config = dict(
    n_layer=16,
    d_model=256,
    n_head=4,
    n_kv_head=1,
    head_dim=64,
    d_mlp=704,
    vocab_size=4096,
    activation='geglu',
    norm='rmsnorm',
    norm_place='peri',
    norm_eps=1e-05,
    positions='rope',
    rope_base=14100.0,
    rope_fraction=1.0,
    qk_norm=False,
    attn_scale=0.125,
    bias='none',
    tie_embeddings=True,
    parallel_block=False,
    extras=['capped logits'],
    init='normal',
    init_std_qkv=0.038,
    init_std_o=0.00672,
    init_std_up=0.038,
    init_std_down=0.00405,
    optimizer='muon_variant',
    lr=0.0111,
    lr_mult_o=3.0,
    lr_mult_down=1.5,
    beta1=0.9,
    lr_head=0.0129,
    warmup_steps=200,
    schedule='wsd',
    decay_fraction=0.593,
    decay_shape='linear',
    final_lr_fraction=0.0,
    batch_tokens=131072,
    seq_len=1024,
    doc_mask=False,
    train_tokens=874500000,
    steps=6672,
    dataset='wikipedia_en',
)
Each number is 128 + 32 x the weight over its row's rms, rounded and kept within 0 to 255. Layers, rows and columns count from 0. Numbers have three digits each. The size before them is the row's rms in percent of the matrix's.

# up: layer 7 MLP up, 704x256, rms 0.143, rows 315-349, columns 128-255
# down: layer 7 MLP down (transposed), 704x256, rms 0.119, rows 315-349, columns 128-255
# gate: layer 7 MLP gate, 704x256, rms 0.134, rows 316-350, columns 128-255
up315 112:120148131139119150131121139140144133196145129123141132099100096140158070120126153145127132124150108092109115111149071113125153132166100120097178151188140174142167129143128084127139067168072139120187131131112086182169064149079132155161106157081136106090201110068137093151138179144134149129130072051072097122181117175124122154136112131147146133154128179092121086184118152095144157160108
down315 104:128162172117145163144126086084140127131126085097127128090140111136130140133233093108103103155140117180160088087152166134099049159107152150153119147087159170099094103146118151082141121133145089120202156095113181094051150118128098130142129103154155121156159096179175121137087091138064166182135096094111079115104146187140093095143133147080167198162144088063115171120122099102145138113190
gate316 097:136084166165145185134119085054106127171098080152091170154175165164168120086098131133134126114099089140132102236062083180126151139121118144112170144125136153136113124109094123087138137121126187136090124154131091171161124100158118015105102204141174114185166102153113106085123113121127147102106186139140104152119166178111114163114090056145088079112234167148108154156114124156129109109149
up316 096:111160095123121074145145082122120143195122091117108135167149131125125152108125159126094131134109158129149125135104126130124088110098146120119121144164159106147119210105061103141128090129168126123099115104147112195098146119153155175095088197051138094152100150135154134109139165169151058073106114101122157146093168154099105068136166125127136186186133109108146141156064122133135147165081
down316 097:043110132147084133108105221121149136046152104115120114125115112101135149126101094105169137139176063133143121065114127145175154143133151078105204128094171094127173106121146114094166149125112135118158118094085102078154081161171154177136084135089126142205162095129153133103093144185091140136165127147097121107130151148139130132160106136120145119085157149099125127149147169136151103181181
gate317 101:162190126116070197153095148083135164127115045124129149122099097155110135108131117143057102104110051111117125094102134123172111143155099143141191195165112118110088112125139110119122103079098152127098147106111136128102148117099104096110126156128141114058110117084131160161132137137117174120092128084152114107170181173075140172197144108104115184126174100100141122093062129161070137148116
up317 095:136150077087135096148147175137136130095183185107121157150163144109166129114173089222066120159096072126081151160089091126044147166077100119113148113107174101171163087148090096087145113183164142169149135156157114152112163100107145081127134062087157084084082079132144100122092090121118143096157085161127065127160101097139116119152125127134104169107168140153138115135196167164138154119107
down317 097:117153088177110138077125131074055118164101117137162096065122131154130136108069095114126119096147144098139105060120131100214136123161153137116139104118146124114046177138155189122075117150092120073127075123043196153156054123149140146129179108115067166091166152081165167139095148096144116118125112147141183134158164175114130083117188145127133117119127123134132122092095062068115120202145
gate318 106:120107178153103113147188138097092121122058097132136187094125123152163169070065148136131112142118124139189103149108112114141132130129140079145115143177122140081133077091136137148115135126101092182099080157099146102115134116151117131165108179116153105107122088101143147171123139082118172110126140132119111148128194089160167124137087127114139160133100160160116138109135130168188152143148
up318 107:136092129056098139090101110132123074142082179129133072073113128142158171151153109185132182195123135119133114142137144188134154094067132151102128122124158125147081122150137133104165073157165188118172177083101071104139125124130136111156053124093112166151116090123117163126130119140131124162080118093110117109162168110117174119167102115152142105224109090106145180115148079162133160163141
down318 104:200141141144135092127153122083157076120070143187136188089167148086084153097120172060122075076136116177144133161105110136106172110176176107140104165142163138151099063087093056139127168132092127058138139119154157119158111144152120155124112157084081141155099175101155092093110184153106107163124167111153128146146179099146205131143118124138107124087075164138101087183152095135124115119133
gate319 099:166050076103104107163106156165111106148164113117099108088091140160165113066152075126099110089114164153141142205141130094137179141175106175137104180140109128159077141105180108111068099120165101073165126106149099064111159128097113128168112130107109154102139138086188157172150152148141101170137110091136103106150121079124094149131087159154143168102112113123106114101105140138121193107142
up319 097:135187188123173171135075098140142146150167143118187088109111194087109156156161106099067195119049069097121145134193159154100170093107162156139117161165102167168196117120143126120124142100111129051147103134158119142148104104169099162119098129094091122117156141102105153120143091081192139114136170135148146089104147078175096196164139115160102078164132104136099142138185163106121139104154
down319 100:105082140105099098124142193105104132168081109140117113132122191195150143213115108129127143128158174146118093147149190094185102146156088159115133123119121132140068102137146123135110074108146093174104090114096193112094209155065166118173180148161094163142084102097158109159165177158162123163116129123077127146160089098082097115063098122108133129093144147104190124092143157091169129140084
gate320 088:141075092102104054122148027128124137133057136163177122114105116111131165110068122192157089141130120140160095106069159110139106141135111156135174170109099164097087076126112131089089121106108165134099127110161128167165086143060146164129091113144102157104083105114103082146157219127168137082076113114133149139082175184169174133107080067082086129056135136154110120117054115131137126072173
up320 090:062164153095132150120051119123147097150232113104134179144140163114094132138148147181126143114159136201105112161152131137148160152176131132178110118122163108148134111082055094221129116145085129155160040035098151156083143175141179132140138117085085133118151119169091142108148105139106108107191128124134115125133122072107171154132170156175127124133071175133125128135088136106107140106150
down320 093:144112162152116055106142107166134178134089161190206106118095125135134122065126094121159104175112085086133096116139191157156116077109113191156138171188098169114098123103100196131143097084131144166136112146152117151145072110138099092192144162140159166129103162123150068180105134122126150097104127127130109108107124206149037082125095124078129199134148101108099104116144144177122098134141
gate321 099:123134100110149141164118183074157097165071148200096161148133122109125178094182179124096158081148181123117123149141064094149098081137113129151097121148201146095132123140180198126156153115166096115107122075161100073161112096160142113088139144157094075154144101109090191105135121118088060117140100155082083123130137159150135129124111072144090143101138167105114091129122128183093104104111
up321 096:130164105158100102077155185133166134126103116161139131128159117136128114186132103117102186112177161091096095132171191063145137173183104081097127078094123084148137083150102170115163082165154099102173139084149169129128083115121148111143076130130082154136116102174147118089158170088154047128145093100118143093104138123065139118141157148151137103097128142062153131087088164167150126155131
down321 093:138140143096125125158086111075152106121103153153107113146130091117146171048131153147098100046109144179093133121087075165098166105112164111164137134182157156124150176148157134140098174093124154116090149145129171136163206097178115097128147142124142085129179137114095168156084111137126073127139154114145104183128109169158074137098094112141092156104116129133134104156186135110154135117133
gate322 095:048141135160135102145099121141115129042161106118115133160113131129118104104183130143108121115123193135119116127148148146147132124091088108119192070104085158219101114132123107170091173150109111107087100137088152110109134150136122128127121169132099141111115174195147059133155160135110103106092127083108084151091173189159070163159171089122146133109105128103089080134223108161070082132188
up322 094:094127187139096126152130113193143164107130127138118056129135131112101117161147181133138094136146139124170132121104184124163142137108125091064151123096150143205065138138109109103081134131094161125187113137157114148090145133150089096158109185142178113114114163159069102139101158097211078081150178057118108152054079205117076108154114107101106139192141118125059116125150119139158070107178
down322 098:199122123166112148108078123154067176127067157103160224084132123148156080095184147161153137131128114139092089116155118130076114129131127124176080133138159125071147132121126092100165131062086144158123170130124203133175109118093169088093131092088129132113140112125128063129152154146124139138138155174162103096163188058073201143067115143118110074131082141122156163109076100087123192146080
gate323 098:183173148181146184131149098113129127081122136137073153148170139129142110095090116113122159212149154108133122102106123067130174120073170139145123117110155173146113115100188081186178059146107204073105153098071135110144086096156136151082063098136144138175152144136074071138106150159131120099097150104086110152141089086115138091063131161098135105123148134164150156137112152211093118156174
up323 090:109081111096152124058169190137143114080166091124159134106114094179153065085135100103073189122163127073065070131177109102146132121133162171165089164178107076150118121080159234123104172139157105142167102156113105123157130139178165126147149121130116088094120163165112111135145123025125123156071109108127112121169145203117081145148102134109124124182155120049128131108144128115148128147181
down323 094:146197093118163102117125125134104153092136090106084095107132135134168201150082133124147133188143139163152146136119144138134187101092126114145181113162126162078193142158145141137182091169136148077061179062147134120220099111135128154134124127132140095120132104135107116167153118167088201125162170157077152179139083076164188172078162126146121132111099119160091080155079114185117176138135
gate324 091:114030129116144137122118074123130112146132142107142099144124133124110201192138099225112140164140154112161117100173123121121112188119061110112125136121135200158135128122113154107110127183102193121127071135141102149124140139142071147112124153118110108142158109139131157144189172181145135089164117166156135129161097105129124100160096147086106053081142133087093144133155172153107122134161
up324 092:168091104099090196148135136105136150140125123129151170160172106125164073159122158187149093145101125101032176155108088097097165100160187115043085144096151109157159149094147214145166103112133080177096111145129118106071101146095148091102095122186128098163116112124130131080155069145103184133101089141165149182172090119154068104212136152170142141117057150165161094106075198128151138139102
down324 092:147111112173177106096116194170138135139116080093170056129066115118170181160142131071135144130136164152175031121096135144179110115156128183156113163104123153114118104125128149138105117122099162182142135109124094136102127107170150124111167082053120134136125158153105133126187140069134066148145120139169102141147104134079141066102107116103092070092166136169080137104194063163144100114092
gate325 099:166084113080094092134090152111065138132089109122219142157092099134120140119069115145152116111113180115197140158116196160167100152174148105106144152151197166154135140142147178076117150098043088146143109098116116122077090152126127172143110103100154104132097111090128129157098152106110110086140121120158125102144118124147168111205120122169079105133159192141115105094103097128056093124108
up325 096:194139103168167123114133147123137096089054067185088124119151106117112162186151112171133129109140133090127153146140143174136096123153053169066141138182171122115148137155184138110096122088146123157071123115104135080142142129120148107141105071114100121162073089121170083124116152114098108083117062089138171161137120137173118086214096148092080145150149166108148180105142161129142088147186
down325 099:125072156113072105124187090146136094116140148158092151103108165170187101076169135067155191093110167127084158123092125106150106160098195083157175067127088126178119078064129142145126144089146150110179101155155070112164154125138125112130176109177127154149154190140082132159137114154129146081173129153116137127105075104112155105057111079087123158118161107196120091147126111123166152141080
gate326 102:126142201142101102064151147106144134096109126133100141094153154128099161083103103105106181151112061171180075135069106193136116149102160072128135151164127191082122082132142163214125123170116191131195112127128167106123188117127065089095135140098123109123113091120172149075147165121126079126131132118110106090163099158169086088163131137083076099134122177153068143107139113141137140100155
up326 103:158100118143155165135105133123132122140145134129121162108159161075069161115111127199138109129162126122174183123122101113078088124110103118134134153132222144114091104105059071093114137130089034149116095141092139115044165140129111169159076114125117203132094162125079136142094082120157138087170102073188071094070126134089160157156135059147154116127113118067183098118127127145101129064157
down326 100:151196089085129180142123085095125192087159106181114106146050170190133063123117105107167177105114153112131102113195134153155118146144136149086130079143135177152123144179188177124131101138144143111141213119153056141148096099133165109160141113178141103133086081157111137129102066123140128150174156097120143106141072093127186141099137148090142089138129130151150142158123161152142078100118
gate327 104:105115096142119125106151115075154107095145065188091111161112117137073102101127135139104139084089144124179145108124147126173136156153090077154128093156146135145194150190122130162148109121113172118148081145174075085190134175199135144174117106171130155193115114195110113155135093130140165158146109140082080142106119179133142165153111129137119106097088074115094154121113172154123177110112
up327 102:111108137116116151113109162161144169077130101130118126099173127190172166156111138075131093149104158102197115105141144113147075195132135129145190134084122121078151113111101203044119148129127165112110176130166095050160121111162087132175158110165101133099147165105091128086151150078085072160166112119093130116084091199100066135151151133143066126136121151151139134192105115172076144177128
down327 102:104165089110155093129107128139120154132105140116151160102085157163141113165125155188179153190094165099089077126184137149092114163107119135102104120135133169093146119096154062144149188082138091147141142127125208140136118140134188104160117115154135134096139102108074116132106130112156181095090123131119170176159154095115183122089076074108138128091160127093126094123094126203137081107070
gate328 099:094081101120112147148172114104123125190132110106133119134114178180146139146118172123122132096146128107107103175141104113104122116112132150066106150063135179187162126128179144070143164158048166106128115164115158111135146137150118121117102110084097142164070081123171068117106125109150110101102110152129161162113137132116126131176101104117098099076171099108073079135107090114091102112116
up328 102:157098144091158048123148092175104162135148091189132125121131141178150102122138149133109093158151114178135150143099135158061082115100146199097094127094154118142160149151168108169129156191087098140153100150118118048085139052145143101149135105189131136166127064143106125104121179152077178155111173134142108131112166145096107112132137135111185098142124142130174079093108138136052065158147
down328 098:108119095116136159153096118136152160043127163133140182125116113115148166171076174138160124114080109149120103088139171059142147142168126129144172138211141110053092095146114110133118089166188118138139119119166127132124164123062121173097109133114138106145174154127086140137107128114085108132092130144105130159114072086180205134084153142141101144144125159144175151160136148115128130089108
gate329 093:185144062164109158149153127157172147173117124178180083122079120069096102140155087126137173112125174121188082154146104140128079121078157161121127213165151121169186086163100120160146117137097108125105117087207142021126138116152127152108157133125134063103160096155142157180141121129137108171053148132104141192128111111153212151174132157153120088203085114116154144120104103202132158173156
up329 090:091100105097135160094114116123108127062116096138022140111145128137134168118104099124113133142114136139115125145104163147076087082186145096141131133114126095130153141136174170109106095102141155066132145122167141174121087196130140192162096174126121110106054134093076125086164085091091183159120140101160093110124170164201146182107080154092146165148123135123137166159120106104086142119154
down329 093:200151130179111103172140087182116159175118192167198134180127102116155136140131128079118122108122154092194151112100104156176166180081137138138135151104144164158151132133124073108152158131128086241090126099102156104126199063100159156088162114094134088148127108136190154167141179168166110115126086160123155150123137131134122149150139083112090096144128084139070084119101165139155064181132
gate330 102:137160058107150216056147144095085155128129155149075167138116107133173164086097105104087067074142118093179146143141164118124203094132128110110094170091077146115117127109117104083103188140183133173149133102127174193198161137097087121086122129137109158133180135103130109065208096153186101149148151166153118110147158134126068184092152112096155139137090124137107097134119149096121130118153
up330 098:180153136104076146129168124184144176192183118107138129118145177114143077100151103139180090172137115128118076097105090179103103132118135128102141152174110144144117121199166139166156162112112088099132087118084107127170177168100124186137046188149126137134154159138115111132194162109042104092126104101121076097114121118099071169127121144145090109175107078116199120149144116054140131143154
down330 103:150172142133168151087099101088162144094104120172113140141134134149118100155161105181095189071105108155096100155148108124097148102126096116150147053067135126180192117075114090136149123141091141158117130116099111130155092131170176162080108152175123133101091043103123120140129076091060110125113129105138181148123151100171115082162139108119121089143136100168120123168138152115146136122165
gate331 100:129140150207098090078178123101143118164132126062141082156114108131097132062139148103088096078123127045092160143108139146136166064161146156146134120120157112111115123123175100148064062183119175120120158094139081076117124112107137107094156158147146177143145158129184099136173136201095131086128115111129128127151099140101136151139100156103161180136068096158154099152148112139166167170119
up331 103:086159079136098196141109094129137101158051105136062116070088076149107167119137151115140128131106093200163153136138159151150200081126088056138095126124118142133124185061155144127133139156168108114168148110117163079053082152134083160120127153118129118137160149097091156145174180123094101153110141104110159145112123120112087146110190062145113099129153096146146190112132108122113193134092
down331 105:143157153088108130109212161123138165127064112154145118176153186134072164138121193093126151121112132073100108116169122063148101129123161195086119093135181110154115098148141132092136100119132174115112101172205137115039138159134105105167126125116127132090108108105073076152120148137153104134074135150171117127111085059077122135126091109136150161118121185183094168148120137111081126100157
gate332 101:144099139108104111134084221140132072102168152106127100134124123110088113176149124121130124180213145114140152143170172111141137131160122116117181093133122067163100179104068111111146083167109157091143130180143091153092168164083146133125108140152184135118171179100164147165155185159191110076170153140139148174145158170152169119165152141190134143093151144112089172090060113100134163120083
up332 100:061081105127105109084071128072124143150162172151160147160149156126075138101139132083105133071142127065099148153150164153149121106112176178139101120149135166120156130081102166196122079109117154108116150160166175139093154112199125161133090083091086116150154065146122084141086106086105147148100140158105175135134132156107138085142174170122136071145122165078111148107173109179170144171132
down332 099:152135132157130172129119155166106157054087084084086129059125111037136106126158109085108156124176161152129169167109140112123135101095130112148203138083099069141124132160088110117156172219147119118077108152156106128113164141140103122112124118154195142124094137149190149169167105120121122127114103056160120125164222132087127170134139194139125130135171161081102138112050122097052134054131
gate333 102:153087140159144080181107091091124123075077136109116146118121128109156133130153111121101124176117169145166079132178121091121115103114132128147131116173050152121128144177083173140071111094132130134144119099126096125078181128111175095113108102067101112208110066113116150131139099165154116150115180199138064148133061121160087132169157122079135104079182125149126111126170131121083151159073
up333 097:166140200107078142120121122116144173097180137121173103131104171156125126128089133080123115120212079144133137115097148104136133105139092103151097150085134114136142219165164112125109130119118120160114099129118114143119147124093144127093175103149142103084176134132068174111154095115159103131122141114155124083149130069174128155088227132162122106114106111142147100070095047134157201106123
down333 100:147109127144145102160136107118096101090111142149083111130136088116108102104148093116085108126069106122128116175127056094108100107115130146121099159113089118118113098122060152119115145171102104077118105092130134115136169106103089136113141152091134097134123055086117144185122123104151118134145203174128066167056085099117130112201126193092179153104138143068093136151143190137111088173068
gate334 102:111136100147146113153141125114121156100127147126150146127136190142119135154129093123154156113117141057113135105101201052112163136155126160161161102180159144096109123183100163087171119157124153133150157152135150177133134086130115102145149129107142150199150105120140150170106095115144104110161097184206073087088137094124240128111063086158164120163125170116176152090122097068133116168106
up334 109:112169068107139190147165141162126115114108117180112125154115126082171056161115145129123142168097083170131096153084168188121108121096130121102112086149143101129126094128187084091093164095093164083133120147097095112090164170094079145091177155144120093095098150124161125152120136164113161122098126045158105152109114130100110185146148156158138170090145127115129105118120119097134144101067
down334 105:114097096120088104140116189143114140079105105135123118156127078124149136081135117123123099166186131208121079132160158122117174145155061146086128064122150138133086177139119087091097127093085095130123137114068108109078115106191124135111066107130121169168150138132110083045122145151099110123118217181094118154167113143098123084150163139121163132099123134192120087147139138097125143171120
gate335 099:117151150093122140171104147106165162132146159101112164124163102144147118118127082110113130194216148101152166095175065123091074124151100156153159089129067087116136105121178163102077174164140094124147130149144123081161154142130182060146094116126144143178161142101167130070133160100102157185057139127100142095102093125088107140192112135141064086097158108097068194170121080092119177102140
up335 107:138142144084077101122142109089133152114137131101123073175148166085094075085170069139093130112127158113111152059137157102149157152134136159140187041175143086149107179095180140140121154164117110108123136112127078124105141105201120149145106148143126161081154127148161101144094107103146048119100142176076204131119123139144083068184101189170103151145124094130149162135137085150117191144146
down335 101:167113092163144182094109112114090129047128113127063114110182133190104140139135149111132133100074102096089141145094165117104155148146165087139146133129157070113127069081088143155154148083052120141132082103069103147105132062153117179155118115156118195082088157119126107203152148150129082136153096103135134145129130123085117118102128147080155179136132112143113130140066155136062112117150
gate336 102:102142067230104128152156129106091118094140151166106150136137162130106135103141167173093132111101092067105116151121126144114140120083133143112179101159110120142139097122120150143161068151072127150132142063119110187159151155109108094102100144093138146094191156065143116123170117159194107124097200102115104057154129166116127122063176112122108099140141107140044096107135085105135092092129
up336 103:131103134066088128120143116161152204106105168120122108147159104156166170142115131159134149213129171130133148212174137136169146209107182082123135050156142151118093073108189144189117091148108115111153118185147179128174081081138125103137163132152175153108113093130120167129164055184147110121076099155132173103101113166133112094106137125177149121121119120138137171122124170125143119114079
down336 102:082111108075127178144122093149168109170144144157130043113131081139090180088072175110131118165092098121103175075080101133134133134159180127135110126094167093156146114111114137090113202196113155137120154116115138146143141127151106131211136117043137079181176197137158086138093168137127117162098106124127179140139119106162134111178095107162128111096131109142125102103139106134164154110144
gate337 100:148160199143104127072155128066194135095096143160137142158072135137121126131107155112197145137113148113173130164131045147137178164132132136110084136111154166106093110174149161138048162079101114134126175114063142179180156145104131109162115127118128152115142108122125181130112133160164114114122099121150136161172094133150111110162127091099150120103123079123104128138129169146169078123124
up337 100:156174119111170140125148195120135115133073143142090113113053079139071218190120153125109181088179206115077180046153090174153119123147112113123143127146160183107128167091176127127175167145111140130100153113124136105144070139140128145131174142093115111121133105158199116119061098060178132152108096141085148131110130118109142066135106062163124123113156119085156109089109102170083077077138
down337 098:162108040087171094153110088170093190174175143068161094098159221138138122114137128104116126124119167127162145144169189087130090137124147131164161148121106089133143083142107096171147122137137083091144081164142133119102155137103157074079148107156155139110118106148067105136153130171080103078149112138158126100133093074152126142126161118110134186156150106115104170171143149142181136193086
gate338 103:168111114163156167126140062169139143133117096131151136094130112191175147122155091110118099187141135077075105136097144093129144108090120081121104099144111074094154108123136152138098127094151105119088127129137089143172090088131109166136135148084119199136150095166147088121163167150092096152145174124191077186124106110114160179121159092188172143094191159163145089086106148117169144111119
up338 108:160136130107159104114107156176127125099156098129126151096097086102085148156126120131118110157147157164104138152105118121119127152116144076092125110163189152089109191048103147139147145141078154176114104161148145114194078122121135172144087138146134167100112146097072061156053127155169136081153131131151133131087154093104140118106154167048132115092090132096129106116114101095043161101132
down338 105:139145126171087160075144128099172120157096122116093123104050100145167039135214119103091164107120142095139112121127164074137128133091234068040080129075116129074184149158118092130130152116111164199157160186099168165143095103139088144163071110117101092117160063163127148183162067112135177136150167106141034094141123129127176128140118061077163154102145125125159150102171130155117107119070
gate339 115:139133171050075128182130124159137136117140117150141115078103151171124123060164119094129181087191099116115109094124018194134137097192165102063139126125136128103171147124117176138176128120102170152116094194108126131150160094121149124135138082171073132117159069116104097093111130104147133085112127086189159200124164105227107111140136124102070157160108143187050072114131104078127095120152
up339 145:132169148115091164154152094027153088136119099130154128016123109106103142114133103131126141109172091110127114117131078180123090159149102156102175113066157144071177146154138111117200158162110144094162123146084170110129142099166148123113151115173047139119091088127144110100187120111106126085158161149135126144063177051108075074098127113165120109133140103097109115110137145143175100114152
down339 127:098137122116101131193130121137163153122151133123192096139128113153109117066157115110185138092178125114110141107162046225152113100150124146078135102105137180136136132123145173084160154116112150152137141161114132116139192121138129099109066091155097106076115057138166121116125148108106103078147080114157129177104179081186068087143112110186110143125162119193058111117108142140111110095121
gate340 098:126122116100158122151095162101071101110150147120120098101061115159134138169087155096135073133105112221120120086144163168205091157085165138213140163147101129130114129088093132150123085151126172130106110130129133176127152134195142139158130167111135127156095157117138070094145151160133111098088207142128098170158100175112111093055111169063130175144143198187120162133103116138122145110122
up340 094:116114170080145122121155139130131147132133131114129112103068120158068165176124134148166171113077097152125078155156190167152068151121099134202126174167155157170154165125159073128132110148085111059176108141125134091121083167165102135185102133172117251073137089160166124169159132075115170132111127172093174133108073149118127106143048106133106101092104184187185120103134123136147147088124
down340 099:156119146099076115132092079149086167148132128140046142134182108127117134117117151097122040153088158080182120142134054107094145119162145150102172137080117128107174105144071183170136129140136113105105111128117152119126126091116129172117060132135207133148115123101111134126100136131138056151136112139104102112104171138111082139140089123079124108164174175109056155160139150104138127174130
gate341 098:076101123110097141081110115104116135152134135103110133157128095111093121115143124126138101096111153127124118081071190138137129105100133104149131109108148117191117082150067093161178085150112090134201147123113164169120193203151137053115096105089104123182158185081179106117121087101145126125128145137172120172077069127113085165164167099124156186084149117094123089119128116116186088086137
up341 105:120163149114148148157094165154170133061190160153202094083136094139168165155130112094098089112127153110132154177118155189162094103104151205133161103158113086134142131081168076157115075085137081131109119151147125110149145086156133091124131168123154069107083105167189137117136172103074178107090084112042116083172105107108198100081131167145114174162144105085124153129115114104072177123110
down341 108:040134124150086143115158097151132164088078112103165118116086107172111082086106151187093085108163141112130136119133139136154180118117131042080090131099084142150096074096142105089135158139138101111161157166069130124085153099105134037131115100086110142133117125146101112102081102123123113137104050197130089127054130159093085100158139109147156115062127135082183094163108138125140043167143
gate342 096:072130135103096157118088147152096079118134090164158082152198143065150158135086160115133058110142192147095136104123156143106105145073114118114108126155102144121132104126095147189129099040176077111140064105120167129127128116165109080171117182138085150094190098133128106088082158110156085149139146114084174079085162133114133172107176100125109145148121146139150164101097123175167118162108
up342 102:151137176073085135117115101181110116194102149090203134173122164135110120122112104132101098076102058129070105129053137139123119093116176110118114130102164078166130128106077187155139191090161130195120134188189169161082113143116157151178135136092154142158134132125140126154156125069150139117100145150132146160111112158131098146114111135125100087118142084175095110115091106138167114087115
down342 101:126098135155131107173119178160114098089146147181135063142123067115146124081144116132163102156121166109098086110119092115074137075127155151144133134107097145087111106187139242124098121105145110117193130125083112096139086147165175087147140079063119096119056090100128133137130152086174109015138115105158081136080108190120135110122098121140102194106169138195069161117110138099098112173114
gate343 096:107085081172139094147165161140127085090152136087092102170149163094127158141129106133198111147117171189162146080136152142122167131155153120147103098078133133117160187165147161122133126149105131146069137141153169111153106161080144121050093085136108153152096133139125122159064169169086125148125116160116167126150094093160055087139151160110119180125144132201127075074134154144118116155157
up343 097:105154129084070124168118170156106194173161161125050142125149137120110169172163132077133144187102149091121137115169183126133120147171103140095141135090163075125096181155093130126108141114125126152219114109184107100110152152134083137166136122181134140077083170228149156181106086094094153130141151157123089107098122056152084153108170181101100130098109170119106156063075130139083146143077
down343 098:103162129161203125150141076106207082129107108110124144189092123094183130089093106149134090119191137096180110148157144138112131094097069114116100093135111145154173116125153164147186162143153170132067147100106159167110057129154125113117115141048128139145164070134101087124107194141133121100072107163151135109169156154134130067166129063096129089096187101144119109132199112087115066106152
gate344 104:105126115111164081113146181127116108089087160109182137124071101132144039108061159133162072122172155152153078161130179130135156110153163122155088126112112106066162142159087057134137124084144149142135128167184116101091198110115102188148131058102107170064116157166127133103171107130169181142125128118116112143136105200063134107106151114103116081140143146103107041145228071193124154138198
up344 101:094193124159115137176124078118098105147162135115158120168183128147104108174118146129144142078078106155082088088076081086132101150132135133088113077131145168141125105119110147130146109134110155085095148166186120072133174074145100151180108171090101134100119133114110114124115132131071084140128151132119147120114129098175069101145151118145140200124137139181095121132090125165100097138123
down344 106:110156113148120168133123124126128100173137133131123128160138192091105088094102135152113160157124135133146117044153143129126089108111128125114170129130126146154162145054144087142128108126111162095093091170114127190116143152161121133121085135122115134199157201143198147140095165132093095116068093118136174073136191123105164113177147123156155149183127117084186143106101138179144097084140
gate345 100:162184142126184169131141162176140142116108109112140138165099153142113093144071113081073102056100067175119165143083181144040115075157117108130134129170108128128158122145214100092109141166123160075093048090174103081156103133164147169085146127155106172161111176104174075117100093218146145109148086118078084113168129135078119088104113190126025116151150143145128132150149143124107121128128
up345 101:160150096194140195125111039137134123152118157115115158187113102158146141137104097112105105092106158109168139124064094132157112130139106126107128126144175141039176125109098142102093204150046123178119104150200102120121089146043140165053091185154093135141176144146128121184163137138117108099149191135107156108169136104162093156120087138122183119101141103101096155087145067163135130108102
down345 100:054111141116135145155139147140063073100049106169171083090113144105121162114149194140160142127168111178105084147200150119085125081141137146094105120125096172204164103148105121127121104089119160088152132182108113178133133115133129133112164100079103176127110170143145107153161186121156106116186130148106071124117115143111187200166152124103129099107089088122137110085171135079117088108140
gate346 093:094161127089135175108083149171101090142167150163123152118095161076150096085125134088114143071133100127154100098108169149176059119149206127107118110120131138150090102114141145114082073124098172150146132105116121122079180154116071125159131135139143093182108104113135111164143156086136127102106122189187183120173070097093096091087123124150131166122122127141148101162088128109099152119117
up346 099:153158145122122144152160191079094126119121168130170100071134115161194167234085112114129149150114124072104191179111144181153105134137151088131111109105085103154088113071089124104164140110180187103148117126063090052109137123113154099099110100131142163143124078149143182138163136099100090143093118115156189087183159102142166132134167115153173110108102075143140122134133123126110135114175
down346 094:124084098148149119117110112135097095115101145139053135072150135123186144102132134107095104132106115117096043118089139145173057149096148134105155151142128106110122132139138149082084147161070128189159088116113137133139151233107079141119095178153162086119158123124121156107123161136138147119175118133156106166182122133088088114153100096123074146101154160128111158159096129108113167191155
gate347 094:163089135086118141144121115164119159193152173134143186026190150126121161150129147133146064205182154145133172183096131126138120097136157183129119136155126122100161136145115089130120100115098108057149132148121094133189136114140116120083161122174119197075181178104098125160150114169161170140126088126139098095140103113157154104131091136139135165141103096123176139172070118176110119150174
up347 095:090135152047121130122129129148129115187142145085177127167125212099105129119134155125141160128147126151134127116124133176088069155076125116148164135118114173113147111166099119143098139139144091087106173168146118161126110161101129096107073140111152128096104086118109116132127127084140129102148118128102134069142155113082146142174126191085099119225100125124128151117209171070153142119109
down347 094:117129131191125125105108156089154143075122105151141182130127135110127096165125065110105124134091139117131119125176146111103173118169126147093152122106121077095124168133132148141126091119125147181169085130121132088121094128171132120164093131170056149194150123142121094113141139168148120137076140107160092152110100192204133136042182099180176109050149198148131044095132149156124098143128
gate348 101:158087163130118113068152168164152176112153115170075083071186129126122146152117159125075208102157131137180130076101093184181133038121158097117116135134134181072174143129154162156086130151150147181125164106177160148099076091123126121072177127140155134127190123092154116078149101161187061148142150122095104117071136147144165102151155136153134128083129156128166068128180115126186163103065
up348 095:097111129138111094127178165135108219076116155176134137151135088136079144124116139095118149187149148120151100114085098157131116158130156088139141123091139224166113171128170119147067127097192149153161127141198171134121128081113143106064127097123113158172108101081082128133132090147131104118153187179127131067081118104186122128150181135132177125136103163146086150104193139166201162132107
down348 097:133143141102108071128081115124167117150076130084176171143148118147181118136159114159120135113122121118153184122143158078133099145132123134119137117153148111088139115149119136161173129093149108131121114106124105113165161116071155094216100135109110112130137147158151145040139130092229093145090084070121106153163138145148132163141081138148093121110124089091135135170100100157113068120111
gate349 099:102156114199137125103134075089152110190126104226118110110069110095197182112107105086103115171166160076148116164085101128118113116129124107147110111161120160085122134100083132110099179164148155139113137123113108092065180162093114134188133160135163145080141134111176157118088154066119127190108091141138115151122108161135137178114144048140192148115125140133058084130127130097186126195117
up349 101:105030098184078144101157088125088134184112102126156094094138115106109111081124156070149142145146084113153107122145154131106144103103160108137218117122106131096137091039131133042182130105105151173121108139055169166114163140095135186146136112180108122160170138117095152166140144148154141133137141079151096180119118126151142135100097161123113137103107159097145141157111127094144109137150
down349 099:186114086124146165126135171151126122103105161060100124104122102115095141101075123141131116147081082109128140159141159145116093144098143188118151145090113079110093153093157130101108159159175073076128141128158172105093143090135155152099138079102115075163168168162077173108168113191124131118132105093088161120107071056134096100130074200111158113153133130113138150138123152179114052143202
gate350 109:147152107151185137102117161083090093124063120132081137190094155115118149137119117090169141142134136149128120116210167134159170117132094113116158155164110132129097182138143113070085179096140163132104126136035135083171120088068142182122096119151134055141157071138112145138094110157168140119131171119129108095150170159142080181159086142118140139131141114107174089110138115084089102128083